From a checkpoint of a small transformer trained on Wikipedia.
Architecture: RMSNorm before each block, rotary positions, no biases in attention or MLP, capped logits.
Training: a variant of Muon for these matrices, 187M tokens, 5695 steps.
Each number is 500 + 25 x the weight over its row's rms, rounded and kept within 0 to 999. Layers, rows and columns count from 0. Numbers have three digits each. The size before them is the row's rms in percent of the matrix's.

# o: layer 8 attention output (transposed), 128x128, rms 0.202, rows 9-63, columns 64-127
# v: layer 8 attention value, 128x128, rms 0.239, rows 10-63, columns 64-127
# q: layer 8 attention query, 128x128, rms 0.259, rows 64-109, columns 64-127
# k: layer 8 attention key, 128x128, rms 0.248, rows 64-108, columns 64-127
o9 113:510519503509494546533477473519512499513479522518561583483471482557468506494486505457475465506479500477485460508503485477479530518473525465506522512466513510494485481451477456537454480460452519
v10 103:479486479475504498495508519500492511499463520489498510476492487485461546493516525468506556509492478530469503509495501495492478510484463480519543534531501486493474502471532545545518552485543493
o10 110:490483511519490567525487480543497479481488457491458493482479503525491486513489502464501492461494529495506491487511444468532553448440461530507528513502500523467547485463480481532531468499496538
v11 089:483483508505530474522475481494502492480493534540508533516485497501503511503546483522451493502470438518455540537503495476497491495491516501497525502492480483465496498524504443497517461535495483
o11 092:490494509496492478485474468476514480475507489502522539513526495448505511489487550486479529488491477470448487515506530515519520484513510507508459510499432517541514511498516521499504523463535479
v12 078:461512487486474515501517513472485464491506515514518479482510525473500525471468519505535505490478527542492509520507488462515486487516535513469496480536483544540510491460527509492515472487530498
o12 080:527506504495528534528500488486508523526484554489482494501444473518548481545508469493516482546451500473468500526515475416525531495502561484508550531546512474530498485513490523487521498536495456
v13 095:465517490512500489523528488497538515509527428504509457488499502523538534505545505510494485496466478456494497473485516567518493517499518488458467471549502501500517534513503469447457477490528520
o13 100:524537484477439500491503485450489537468519537487503522493470517468482483480498511535523514497517502513523561485495493460538449547510500472538473486493442488489484520473529508488477517495496500
v14 078:505498523486450516491525517533528480537549517519517494477492499493483560545551550503505498470496501531504543518509520510528536483476484521504499485488470543494436473504490497552472495508461501
o14 082:539507428516492527487454489441476448474485524468519510464511501501469504502518519500469472511513485484471488492515553506542470495538500520514530551502509505521520502508541521492513536483464530
v15 083:551490495501476459505506534512528517499486451469494527463485536488501473498443519514469490466511517506470501520521475519496479484527485484490519520494521504437502506475537503525524533496489506
o15 090:516468479478477514499444513479485500566455498505512491488490490526552466506518475498484486476512479533484469497485453505474490502490465505506501503550552518501480484537494531494496498519486490
v16 084:544529530474515512522529477502496529473501478503496509523472507501488500498487494514522520449515480489492480489492504602510487441462530481527511535523502537510477512522491488518459527508492513
o16 090:499504454453541517531512525463488512482511489475455514534506525488490491486514491470533494506536520537513494521489494541539440508488505496511537496498527528483529511514490504489434489493509500
v17 094:506487519504463516480567450446512467472477511492529481543482488508511493511486475493483496521476510530472475460505530534471508467523462493484506525502501518555523562511495520463488511533491493
o17 102:468545505454502460533553468495494493469544465495458475482442480518480473480475492535480522505500514470512495470475489513545515530509496477498507490509498500459495556480453504519506496490531488
v18 092:491530523481540466522488498521455503496464492504493497475521504467477525509521484486482527468480505494479494516491495535462518510525494509552465468514467463487528460519542501503540482497512477
o18 102:534504496479498544528517498527540512446497533468481509513517473498494510507472526476514470466483497489455532520500484480499515507479509477474522510511451528507465456540500504513507506498488468
v19 087:461470528535516479494533496523519473493501460523514468462464493496566500480472517527514511516514512487475493501477470508468479485470507439502503506538528479523537509490527492500521489483484496
o19 099:524502441491483457477534456451498529526513522484460521502483523528510449544504472505515486488532483490534515486498451493503482538494503477474468521519493461508483517479503507456533483539506490
v20 085:528533496488487479524503471508511497537486508539520492489525459490524545498537535499498477467510509508438504520524491496511447477507499533469482539498479489475499489499541529511519528478491457
o20 095:506503456472495519535459500510481499505483504536476477480502487496462485542475475474473477491509497487481479516533473521548527517517499500500492516509477491499508478525458424495490482508478478
v21 081:470485536509488512504498461549511485514521488535510512496513542530499550497481475525503465493469486531558488506460504460497507550505476485458501492462527501463533514496484533521472517479454479
o21 088:522488495519509466534468513511497491525469525540565489515525478529472458487490458544516497467456474495520522482504542524514512531510487530472474492527545504499479522471507511484540468534497476
v22 082:533539537519507523485496486492527481504464494484512532538514465496476550520494539498515517486505479506504485536559497535506488508498510524516488503456493513478482512492449485474480482446507467
o22 082:548531512495513511514495508517537497453450523532512509516514478507442472515519509449507480513495486469484425496514472504516452491492498492462489489446537525474475524516475487490424513499488476
v23 101:499499466505508476496473504530520504545544511477517526486545480467498513486542458524479499469514482492482524520508507522521473517483490533500535509500522459468452502482533470493482499466492504
o23 108:490489475510513492469491534482481520483491464513486506525497519487469520490462481449476512443505481504493488482509521514538441464498471536512469471503457538520514483528473456490483513502506458
v24 103:501492515489493506487485516521523512463468441501507490448496524497486509509455488521490583511477498464495492503540491516470553535497489505505512543492492538488491487457484509496491472498464496
o24 113:538512513523491504514489490464497486502497519522476507508459459467480451440519483499511496493496503512523495509482479508496485462483502526522500492498536535502439503514508511478513499529454504
v25 080:503534522495479503502523495472541462466478502429514544477482535477433519518519484537555512508507500532489522505558509505509474464518524506508515498491515548529495537503494521470495495510507496
o25 090:502505542479536495488494447496504474463533489471504497506501470540554475479533490469495501528493471488488488464499498496503498508483502449495511494531526483463519577470497534536467538477505514
v26 091:489491491482470489486496520487504480528507514514478516518499551464492504471507460501482533519495497500491487478482557477493452476480475483558490508540457560530511504474520519513507494518517520
o26 095:490514513552534535541500503474548528479505476499514516514471491501516467478511512491514481511470475458505490537518494495542498521506538485491506484546529462472510443497475512536535469502500463
v27 098:493526502502493461478505504487516512446503488487458500509497524466475519470508497514522540540496456519454506504535524442504468468498499489508499450484478494508512496473493512461522495490505515
o27 106:490534516530508545481490466498538524480483501487498487472475480500575490522482488484506520543482504444486482528488505467494472500487500502491517522531527504472493466525458461508486525453538483
v28 096:527534519497518503497505495531519535475464486510491459506494498534473512530503489501513490465513489482476552495456530490446535471477508512495466540488494511503485482512524459498505477519448504
o28 107:523505458514496498485480516481520467504565426492509496506496524472486495519498561499498538513521547508516506499495530494531468519531530488546495481477495510511525517514537487501505519493507497
v29 075:460483484507470488482518486516508488491575528463488506551534476528447524504493505492510497471465467551445518504501522515531499508534506480488476494470497507486428454514473492557497526485471494
o29 079:526478465520478512508457483510464479503490495461495505465480483529443521537458514504479504486455550495490495491563527467517514527467521516532492510498492543460527490526474498488497482474487524
v30 083:496482519488503519557446530529504521506437503485487511491518548491451488500485549494506465493508533513506503529539473497497535483506501508478518549442516495450495504537524483496545534465444452
o30 088:517519473515522450475480502537488472527503502470564508499523486490526507531511530464525513516536452502461425495492499492445512469485486488484496506505489548496497516508520508477515502507515486
v31 102:496488527498520494445500487513465453470508507522519511537496478494514494464516531510476527502517519469502556514489458497472521479493468518522473509492472476520523457519485475456430423521545527
o31 107:480487486505484555492527547469527538501468545547518532475509503497510491487483515517513474510536472484478486474537487516524493485564519481469538476497478479512430480532497498515515549499572477
v32 096:526505519493505498501522475489483510489508487480503508506485460522486456455478511492523484547486465521527543457494453510508473431496498473538518512500494565485475478507491512503482485473503487
o32 103:503485483487490530529527528501482496516510515512496532467533510557494510513534472530521527520554484531538491530541503543539533489482496458482527509498530455510499532508483479499476487510510514
v33 088:491490547525527483519517490551514520483524516511483513484506507483466513521481476495538456489454480525507513504511538522498539466513509509542486527513513514525482470518512465460455520539466512
o33 099:517537461523497511508488531498503470470511482463523526502519473479519490531484541510508549547464475514516525527512515485486437479499501533506493510543489535496505504529539484519459520513493523
v34 095:465517460503517539484476515489487449473496485522479492456481499492469486502496498508524514502510448513512467500540492515497481496493533489474492523490503506527482505479521557508472501494495453
o34 104:519469539492527507556553486498495465509509520510469489531486511500480510506431464481487455502484468513541523500514449524505512479463563504502525502497544515511516562465478471495477460499497518
v35 095:487523519507469504460521485493490497515508480554523474509497472566530467486509519487462478504480492517509494488474523559475472540498467497512529494517524496554509541503445539464453463525477474
o35 100:504519532460511474496512519479511518512501507543509465486526508467489448453481516563492494454539502525519546456509488536512471564542486465508493510494513483527466490476491507455514463500512496
v36 088:467434484505476527512500526508502490493498494451482500504537493520476456488456535526490532502516538504511510475498477493502509544539480490494483454490516512487532535545516491474496499474502528
o36 092:522491514519503488461548509497513520518479526503538511459475488534522523482434452534546497504522483497476471485474517469460554525509496458456508451522472495479477475504512505470485458488545526
v37 102:452497509521505534474498550454535488557517445517509488500505496468529505541486520479518527510473501521490453499497445514489487534540492482488493489503499492489539508459516494500500500495539474
o37 109:519512484468450455490481504501506496492489527494519534481459534504490461485538486514485480492498474506482501504503455462499497487475505553515491510434506523472472526500512513495529499551456502
v38 084:516490504448491531535516490511477534525511481462484443502535517490483477502479473482492491514536513527516501500529469531468490514518486478502531485477496551510498516510484490484513513504478512
o38 094:499509481446488447456492477516474471495494509507524505500503520502532537475535506509495513468556520547475516482489550530484483503477482539530521480500515531465510505524536539512488514485521490
v39 093:482499473506527530545500526495485460542505514497468497506494478514467536474492522482452464515503488505487526490496448503535451493535485507518531530515484505518465552553491492523501541485541495
o39 103:512479546526476493481484516510490477469493523473536504511487517502524485515523504530510470550484486523510468494535506476509521478461486494491515517502479490484528493495476543508499477535487473
v40 097:551504501494494503468524450498496490495440508457525475475486522499507496458472500509447522508502537469495485451463507529470515507526469510465469496502520538513497529485539511477505484503486532
o40 106:496518480466463473561522514485501496517493490484491490517495491497509495481489488506506542488516509535516507467478493495529505534514462493517500476533490478503473550507517529493498518545511471
v41 101:524512496488481509490514481543519544512507513515489474528490513508512488510495484479544478467469477506497509506522525497496496478443489470465505491521530471469509484468499496570495505512504508
o41 107:530470469515516526522475476504497522533483489518475489551475512492476521499474528473461514451480551493471515478502509500513480496484507560541509508485553549498550503496518476502460472525526484
v42 087:537476484514483488514528454504502485514526473515495513525504452517514560479500510558463518487537514495518502476494514477520509502489481533445467497520484514464495517510543509467434475502537520
o42 093:491517482502484525504506505457495511516454527549491513503482455514451478485509467481491513542472498521500502513485502500549500537558512482461499459545498473497468473468498479503468500517516467
v43 093:456491481504490492471490467492515477487517486503511527549477519461511489447532533492478494521513495502515488500477527488549486528509519480454524497489510473538503440475474504488489529495475483
o43 102:433507523483499481519481503517470510570495541507512478509523517495508543514517518485464498435528477470520504456542489525519499497536492546528500498471519486480514508482470487492565549483511488
v44 100:490466502487505485496530457523468476511456488508538511495509472445488493508456557493515474460502516477534509498533496530516517481493458483495521518538542485528469505529515490484496481483535539
o44 108:542459481491481537541586498509493517519502519479499473524505489524474487532456496480479510490488450449501520473503454492487512462524491484474527502526478553516482545480504517493478495533559514
v45 092:523498528499516536543473505499524519506438495487516500464501547478522522511567507482513457565499522465483532458493492494495493463486484496472499501486496482463526491494484479496511498503491461
o45 103:476513504505510481469473471511498510482522513472522525550525536485536488473523540502486534509542477465489455491519526494466498458511478486496505536450477469527476569453491504513491509512469500
v46 090:484492516479489512460471499482464488520491510486483490514529538484503458498509472471502460490478506533493455473463497491509504520543527476512460512484476501479492487488490501531554520465493480
o46 101:487436521472523451572490502510500493489476509448488484500518524474500532505517544511509490461472517513482505492520513487462528519458522521493477502500485488484518516551504538510535477522476482
v47 095:495493459500543505465515505481466484496522534533493472512486488493491517490501499478448451536481504484539532549551436492516518490510448518500549509493485495479523507486498495476473501456533504
o47 100:491501551517489524492503540541496505473495499546534523489459486507493517500470471546495492466488508516504485480508504491512519434483499530518528518477477544522514483516489497522518558457543497
v48 084:491496479507505485500479498488455489463491475474518497455506536468526525496508513481464498504512526479491480474486476528482524461534492528458507478500506487540471495515506502519572488512498505
o48 092:490477503489486506522548466481485528478526523425460492497490510509478506527494474482508470513505488466529502514484525482487533490492524446490500527499455506533460526472452505486561509490443464
v49 081:512463532517520489488526518447477514500441496460483478509503418520485444493478493457492483513458510493499491524490482501470518456496461508526469492526481511521495506531498460475482519496488509
o49 086:506513486507480505504534532493516479519531523471489527438443503516492501539494544533514499521535541508501467501505492480508511502496487451504530501481478500507467479536483444481488501499464503
v50 086:562535525477500481495511494513489539491508496491503533502482498488474484534491446525501497500487515532524510510478495459466481489492527530565493502496465549466504524498501457486508500462475524
o50 094:520462527502559484511479557502527493490520476526475544489485501479532509454545478502515494505467525517488457520453535531523486512519498481461509495484470488516508458566480500521477475491490461
v51 104:524478517505477499500532458528476499513538525508510504510464488513518531492481486496477500531499508534542499480520491487497532519431469478495530465513493524476489519501440486519545458498497486
o51 113:493539528491522504489502451516505525507471506493472527522516469536479505491548493512492526478472505501496482528455529513485497523489479509465480534512539499522510480471507550482490489490512466
v52 084:478486495480537525535486490541478513497521521504484523497549515466476573486518487477512482488542534460487476491468483524533500515502431505496522527524475520536503484494490505511460525521481507
o52 089:451520488512519508484454522500463521494493536494520532532495487501494474475506497469500485469507512512505512521549534522508506433494535551504528475462495506491493455475517500503526499518447528
v53 098:484496487467465490506502496518477486507502515464492489527532457511506454434448471466504482483560510471474465508536531502460487507495489461501539523493504511551485491490545491488533506527494464
o53 106:466539493443494496504511490513453484557517474523521458507528479537498525518474502481451507501524480499489525521492470540443522526452493509509529458543529493515497474515505517528470476503539496
v54 095:484495515529500498526527475528560483531517536507489476508493490458489497521480521499527482474474495518499561478553485478484459501511494482519489502551516502535518490529524459515521511515487506
o54 103:541526497530504518484494472546518500486531462484496508507472486503518515544433517518490547505489460435507462510521492461500503513518489517493467500531481524483543503496513471488460496514519527
v55 094:477525505463427533483502499530492509489512498520500492549504535491478476485517451503567530512487555504494505497470502530510533496507534494500519534494483490516505521470466496499505474543511457
o55 099:480537492487513454498503516486481542480535487459490464500489489507492480460562503489502468505500477512478521496503521508492484537460541523541480481504521480469546508517498561531529504481510457
v56 095:485512529484478511504498500440517499538512488505546493530484518552569531486492505457493467497478462534526472497496538490513514497477516488515520521499508463501468492490499518517515513469516479
o56 097:497520460506492493517508501503493501459480496507495458509538512492470500542540530535489542532496524493485510543494496498526489488488469514499518545534541499504512530511492497505535489567484470
v57 100:474435529507514545522518498527516492492536528494481447483540484529521560508509457524529473560515489540502509498531525469482537507452483478474482513464491498486498471476480500492478526454463503
o57 107:493532450523535478449517446478492493476466504520485524519476520519486505529467503520500529517514546501517491484500560487487472479471504549472496515540534499496496500501505462497471490495517492
v58 096:508519470498512470503505504493508513503513506518495522495515505504474507523531542499470525569453470532507491488502539542463476477522481526509510469479489531464498542509537490481485529511466496
o58 103:505533516520499484516492498538508469464497507502509586477485495463505509454476506481514534505452512546489468485466481526549512506510506535488487520479434534494499473475512513517462483451518487
v59 087:501502526518530504496569453519564494546511484531509490500509471508525474512487493491526486552471457530473507483543487480507480495493533476516513526458520537472511463484472490477509491545470468
o59 090:522513482486515474508483459513484519531522504550499539492515502513466469497502498534479543456489480474505490495521476555547500500481528526543473513456502479470531531495504471467478505485494479
v60 087:471544535496502515480482516513521509501498488522462514541487516483509491498497473540509494537495508493508470470483517470454497451486500537529524535490560467522488510494498486538469478533522495
o60 098:472478491524538461506540516500528535457513506495521526510509513497513463457534519453495502533495482493500506479516513515502457499471490508458494530486503504487481511460487460514498509544511458
v61 082:505499520481497488544539505457482521545473516492507490564522457529507467514463489529490491503483505507492493509477537469503514481506527511543524486460536490486472524551469505522549500492546535
o61 090:511487454481490470463556487526517479472524468486532448470522501543484506498538507521504526526505543484468531512483541475498501512483439463486512550494487521502499492510495503482494505501549490
v62 088:504541495528491481486538503499525502515531485548540548514464477496518542524522505492520471485477534457477528549483491503545475479510487524519497481543477472492517483496505464494469468502525474
o62 095:519510499538468526478443572490498546505539525506510536505488499498491461503538469526458473517466490486462483517519482494544483512540519473540504535448452471540520466513492519527517521506456493
v63 082:512516501456449503515499483518484563511502469515494519543524517483504526504517509497526503459542481543488449527529509514508489481502507513476515495482515481508439494512503509512514526501523479
o63 086:497460454473491513530501487511472530491453514481489481487534515475456509539530481443493472504525514467446507482469522523504469535473464491528505513512481554458536465468485462509505478474497477
q64 057:512478493495518524538491501486476492525534510495520483509499511487523473441485534520527503463452505533476533475524513496530490526546474504483490454541510504527542514521452557548559491511486469
k64 066:544553515536460491491495500534489427507492514505475476484516474506495510557498464503457493518513533536545502509525507478466482473477440474489512477489497500506470541540473515529504531506523541
q65 056:506507481488475468537476479517502520518468492517476468523500521498504531535512510547450529471560492504525513475470514482494458494479472487450494501507488480494520456508561480478526513505516505
k65 070:489524521523498567446518507472485528492489531477499496496520479504499494497469528461538483456488511532482478500477493512531490538499510452513463473499495509494513489532482514517491487536460485
q66 077:550517477472488503481506464499528522539512533520482519556496491497504490501447484520493521519500533509454476542418499480513561510546474491467527489455526522531508490468500485481503519471504488
k66 070:501503494495473538503512480517489501503502493506503457438519510495536486501517476474479501463508448491468495537502479534489485469493538489490483528548522452515530534461480479514513484507469490
q67 072:501499522484515497519519505514542487509469505479506513493490490465494456485474439454488483492481545463546551463494470496483471483454539484513497541459491491540503514454487485467498492467504505
k67 074:466489492521469484469483508501492492546494556452475532500455500496471491512471464530482547500505473509506502511477548522526536518499471497456544514487530500498473497481504493438487502494463467
q68 072:555497499507491470498532493461506513548491458489430479524443473490467501469515503532499505477513488552495508469523487526479488471476492467480476520534535519501487498544494507490511503551538477
k68 072:496500439544542471543514528482499472472470494521517518511483538463536505495483496519500502533542558484511496516520540502503497530538505461496511487497472481474494493527490528503481527526524474
q69 100:465502533503518544527503511522426444447504481494552510505530512479494527501506497479509471489500506472490472492572519459536484478487511502515486513484475485490526536468489528552474511447468526
k69 084:463466507494457486501493540497528489507489510511502466465493515470485471541501527475508511504496466522493477492464464518541472490489468489536524512519510556481442534543480510554530485486478519
q70 092:530520497502532530476470493473520497495504501442456516484483513492508505483515488434496465491535511486520463525454494482460502511476568492515546484476492508468522519529538495450483518533512513
k70 089:495490504545482497489513532490544516506516544515476467522479483504535506534496530524490485505480475536480526508482527502477533517458510471477491507532555525512517500503508473477545484493465499
q71 100:530497483483486508500489495504521546525478522519501483473489537493535486515500520494492540531486473527462519526473484526511526495535512549462477480500511512484526483452533473473515497523494442
k71 088:486517482529525485492520513526515471491513503473493537534501486493474505492488524523497517507495517469499488468515509521498509500462506473500520481491456473526503482476516492486524530478517482
q72 100:541506497496474452499487518472533524549482459474496500504501496482523484520549480495545515513501463535509476527490512517514522466519493473519438517501508488526491491498542474444491499532529459
k72 084:529520481496503541507494527524480457503485567513486484507479500513492496515502502531450535523534512531487500504496540501510505499505472500455473496506529539548520463491514479471526518553517472
q73 085:531496503512460498530481466518525511526467497520475480538494482518536511520499514520557528544531443488482486516500498495506501458467511517493483496506511541514511448496526547456515455508507509
k73 100:534512498502526501483505485483489525521545465517500528453514493485496483457475492458491476540506516540499488500488505509490489533511518537479513509506515486493494505440531495484474504495565496
q74 104:506520525492516567439521524469544523455482506476488540456506510480540489510529480502512471475521471518503462515473467508462496514482539480500509475501482480525495515553466488472470483509474505
k74 092:501484515523512481510489557542472476503471523481459480541558477502493485502493477510500496478469495465510489487505484499467496490465470466477509525494540561480512570516511528488503478517473530
q75 094:549508502494482571514523556453477492495495511460504485482436493459509490476475472528492472497515519487502506520485481492483512507467502504497455461520506520488516506507502504476502491549521485
k75 088:487481493532533514525525444478469522509499464542516514508490482496522518498485529507494492546505495514490535513540491549493503532527496523452532472490515501524505497481438517496478499495471529
q76 103:495522501514497462486487511495479514556485480504513492476481550506515497548388492517501483485520505518503529541496496476466542525483455517477505518520498481476536491488533505491506488557483475
k76 102:478497428527539496492509568500489506516448568474520463529517516515498458547509504499465524497461478480508542506545490492474491483477460489494483471524542504504505502472508551546477501489497508
q77 120:474507486506459542514529489497500483525547512501498475506441497555481536516526483491480508509509499487528538500580533480537485487516470474504484505486504549489509469508490521517509498456515502
k77 095:480512471505468478513478464508477472477517514507527550544502496471517486536454511533483498498484475549517519482517523475517527496454479504492516512497488497491480459501486501514511492476510530
q78 113:522520486493495541525504526473527495482519523514506515503472511539485510495569488492519511483534457497467517506477484535496495465474501476506476452545494532508522475496507503506524489518483468
k78 102:539534489491519524511528541498480502523464526519508523492550523459549461540476545531508476508493527485451526515488480528487527528504508510507496534504483512537479491496509499457479504508505479
q79 099:506516491472483519497512470479516482509509489496456461493539556496530484496492492504497472493514477519509498580518501495482529540479502503470501523524510509514447470475544491507504525546500466
k79 127:518525539468485479489481476507532495505502497529491485513493517505478518449519521459492489509560495462492513536490472508507529488461478523507475472509507516483512512553459512527545467525507503
q80 095:508506485484502447549506517500478459543515477477468511452548523561520522471556514480506493478491452454490508518485500508523492491537469491470486519484500468505511474531490500511467513511482488
k80 115:499528526471553567519486518473498488518474523495476491496464487548464535476506519496522522507490475485488512488498554513524496483497455460481519460485514509454508488500495521487513510530522515
q81 102:521563502526505511504550438450475520524532544549481467481497489537485464505525465493510485498486519457509500494507479525531514445524502520524470518503526478489502498499497469482507475450517484
k81 118:502505517534510517476494482491465561507526532464462494451519502528548490573472486500513483485459490473510508518481488502488490505516512506477512510535570510525524540474518461518478473493498477
q82 114:517515477510464445457481526494504486552513491515498509500542513529491493518485497472455549510503522513495527551502497496526496522494443519499492527521525523525503453501513515546479517542488477
k82 097:540498508444474472508464468518464551515514493561525533497503487502499486461553485515470515467489482514527517510518545515579489506504495509538495511482475509536491484503516517528520489518522550
q83 099:498495591468506522500524527485539510456506523500460470519498492473466478488469518523521508486475459531465539516506500507497492477486490486467489466510518488535487512519533479495506454544475507
k83 106:522487458495515489500548559531521458465499467521469475533518503543479510487511508505506455483469495492463511526520530475549493507474485467536495469534499508494507518501461500526462514499558513
q84 102:501467525513496477521482517510486471495485467503481534486506499485504503449479497498465497494499506516524428509508469472471510495460520470535455530495493447483525520522504510547459547491468477
k84 109:478518532508457501559478478506478478480531517475524445461509442506521492492506498424533544517471493500497478494531503473518491516512517505533475538520477526490534500474525479478516526515474510
q85 108:556495526513519491518501508495523493509510498487484448512514532487494472488572474500513499482496524484497526495541529488521494523514515519524492500534441494521541515490469529494491516468506496
k85 106:518506525543519481527482519537497465511495489493489477501496498529492494470538495511545510476474456522527533508502532434512480463509472460511481468529502473486490460483518478546489486497504459
q86 091:473526499523526495500475491474456480520449494505526509526485470516500510471476516486507496508491489502462453513499513513539492485523490516484488528494536495461540517493509501507522521507481508
k86 092:464483470481474477474497511504487499516477450491479518517481534428551528461476511509548513503488462476490487486491441488540506481510501500457484516514486498544476492521545518505528502489480464
q87 111:479501499522511545525503517516515454511510524547484501552503467520467513517493527471450521487476509551490509505517504541508494470461456473452514513492530503488510497501481521533476479477494528
k87 112:518488515466459495519522446521494519466520468546538536495538480475538464491436501502522473518514515495484509492508493473538528521449513533487505512512451510522492537523530526536512474468474514
q88 104:473467495536433496561528468481471514524538506532501487509492484514500511506486499478538512534462455470485489487526484496534454499505485523522470485446534527531494509510494490525519513521491527
k88 099:474518479499476521499488482492511546478469516532512505471494499485500523478506497475448456522513517537544558501502527491467479482562442488530489497490531529466509460524479502475505484500529543
q89 109:518477494514460469506520500516460528508519498527511546534539475489487494496504511528462510496483501497484499433523536483502492495479493495473507491494485508480459529524506534509484508507496527
k89 111:502465497487489487499517528495502533516444486512480511521517528466536472511526546513465527475520499536489503511481442538503475478489486510532505501519572523504468511536522516520480482529494531
q90 111:436531493505521518463475483504470497540459471528494497498520514499469531463491520500459481473458526496495531506516520512513472498486480478515490554497486512495508487500473492516555510509528509
k90 111:509524476532504507507474504513532491524493460509488509482534510522479498511514515534526513513426526507532483475554503472518470512509479480489470484503465458514466499515509538491514512490510482
q91 117:498494507476513500498517547493508519487535524535496474540481487517492510508584473463507483502513475534466498506472449502498503450536524473470493475488513499521495491517503470497547473495514452
k91 097:502505520488507484500473514495515502505490511485467511496506477502474481522519448474503508518523505481481530531487541487527514493534532462507491468516487516476484524523486482502530495500545444
q92 101:507521481488553464505502519511541548490476521476501465500519494530513494513503487465478498481515540509510514510458496531481512476516540509475518531489578490487505482485482507529526451470551528
k92 099:491517445485530475543507543531488489462504533515483450516494462503519506483494454453466476449525503483469512492531542484508473499514486515535542506435470472499494452547465505510490496462545492
q93 106:495467469506497456521536496530512511470489478518508526471493547485462524472562439501485512524520485545530511490493524516477486503521521481552511521492491495509460447547573464508500504440438512
k93 103:496554467526511498510477515497441499473457462507502521459520490512520527517528477492516523511482472495483537501502501524537496483480471494487525495502490479478512497487490508493505548566505447
q94 121:506457504554486520503531458526471491514548501498538491506512444558530505518488484490518482520470510515498508479492484447485488489529480509530555491495477520496505503465500512578524493489519519
k94 109:495484483500475444505468532490476507512480447492551491504525534454549520459454538499483481498474491490477517517464506501494493549504501541498547498544502507523534465534520469525480506499472509
q95 100:481497504516466497501537539497527465547504540487492478505489486490475473514512491540516514510489471529517490458520508529483478533526507490494502489522463494522489525440545510493490470494509491
k95 095:468482495458519511482498506483495514467504524519490469528486480510474468471527494548534496457500527521514512449515506520522426478473545466489505496550552533488482521503524499499529526534468503
q96 068:467509489533493486491523504524541504508506492506526538513466521513532509501537498510484472522469519507463502528420487528474522513481461548486502499465530512488509504495508505515499512466448494
k96 056:524501506469485540501448444493469495458479515497483495457501464521535524505537515516502497498552514494508546519530485517487487462531505508459484460498490490475512470475519517508509511547498476
q97 072:513495499485545479470485461516510507456461513510487467476520462508543507532449506484549511481512536524518490532491491492520513476492530521452519503480522471553503515443511478505515521532486519
k97 075:524496480517523485506514520500468536517526495454549535516508512494531490471513488501486495539519504486456487504527525508495480538531507510525502463528487448529495497474526531463512498487502490
q98 069:507511486486449475483498526494516477511503537546523472460538507521490520513527487446480469533507520507532474506505481519557509537489508454486534507470492492507487483519462512513535512517532499
k98 073:502498495505523477492520454499497523519490490450472508483467476459548515477512465501554519476528466503473501487488469514462490494507528557488507494458539495471490495455523491442493491512507541
q99 080:463484557489497486508521514497490500490512509464476490493511533498433452466534523498481480491515499501477466479512515538460530493446511483519511539449495512467496502471493522533525536519470523
k99 071:474566461464492489511467484568452505489467507505514484500500491486534470548444505466520455506500479481519482503512485471518504513495512523455486545504511497504521507512493526511492494466484491
q100 081:470490513505512462499490468488506525483486448529491524481512468491496530514450496520499554483509531489494507517510509462517490484495488533484520518510503541489514489501472494520479470487477539
k100 067:545488490495483535471498475542477530513480490526536481479538506477516513470507506494526491497480496467495484498502497515553505504533547507465465480487518511515504467462565499498463523514563487
q101 072:498523500477489538514475489481515507493503515485473487516521522494498538456527479511520471552481459504491537498467500543446528519512450502500494479503486497529526509462471503502504509496489477
k101 078:489498528558499484529491503456533475487482486479488531474474512497557510461526497483505494471528450481491482529534509480508480464492529441510512515523486463483486519519469474493516500463452526
q102 071:519503506487514539527493495459502497515496458463477536492539552498517446494507498487502483496494482521447495532511533550521479523509554510499555469501491478480471536523469555481503444531515521
k102 089:477490497504470500493500491503464464520531492537501475496518482536512489484466498447488452538486563449512510479478523482490511503459485459507477523494511512516531533445471539514497497466452554
q103 094:487483501494452500470552497478520489481508506532505479479505456551531473510435499509506534495509503505482543526506504502509517490497553493489508544470556483561489470454513473511483483506519490
k103 099:496520488507488497500491518528435515497516563499502538496518517460500491521440515490510462515441546494511507480509441530538482492520472528473506499497482513475483501482499538510528507456504512
q104 089:486478506473511481520469532513471520522507483507499540485508532485469524498491507514497483450517464521450481486490474536434504511475515483463523529526462491484523499549504495489508501481484495
k104 095:502488467469482485499552489528484454501484511517506461511538466539499505499506511467491463514474551497485524477532488477505493458468452483491457521489515522524504521509503515537536503490498543
q105 094:480466497515484456507488537472502484501477528467512475489482542466502483495494525505523492474550501499491535484461470519449521490505552486485517476485527481514515529514511460522540522500506473
k105 091:506443484497457541499504511488558508477474539561500484525491482473546508551505515526518523508531533500490482480491471487509474464556470502514501481533494514480510473489520539510458468527530515
q106 098:504501537485531488500506508508503501496511438491500569500490501485490470486474496555506458541528481479534531507492471500512500533488552509458537499537509485492491512509541540469500461481469541
k106 085:503497471509549491457514521527484444489477490459492444499505482541492477456511504440539494498540496484508490471520481448503485494510481495481479484474501495502483497472517544495501554470482517
q107 100:524490508493534508485515506501504543474516465462516501463509534481512511541485447495517475502527547483474481485470470506490492512525533505447529482518484524497503495468527492496540511502509499
k107 089:495472499539524445494517513529512508509494504481514480524525493492441531504542488499499523497506526514523489460523488504459507484485463464501518474487459549500469514506501526530480497514515551
q108 102:486510500534493515532495460526544504513523501550473478517505507526497494517533469490515499460528532527516496484557536503509470461498548515517492512471488493508505505472501469432513491449481500
k108 098:504543530530516499489446519493527522511511513473479495499471551495492484520490502514503552506527478503470469507497532528550484484472503476497487501501500518515495491491486528445481499500539464
q109 110:489538497504521555494480463488509521513488484502524447503500534495540467495414514491483529508522538510510508489470536486517528482527568491477546508503514492519499492475476497497493490521533477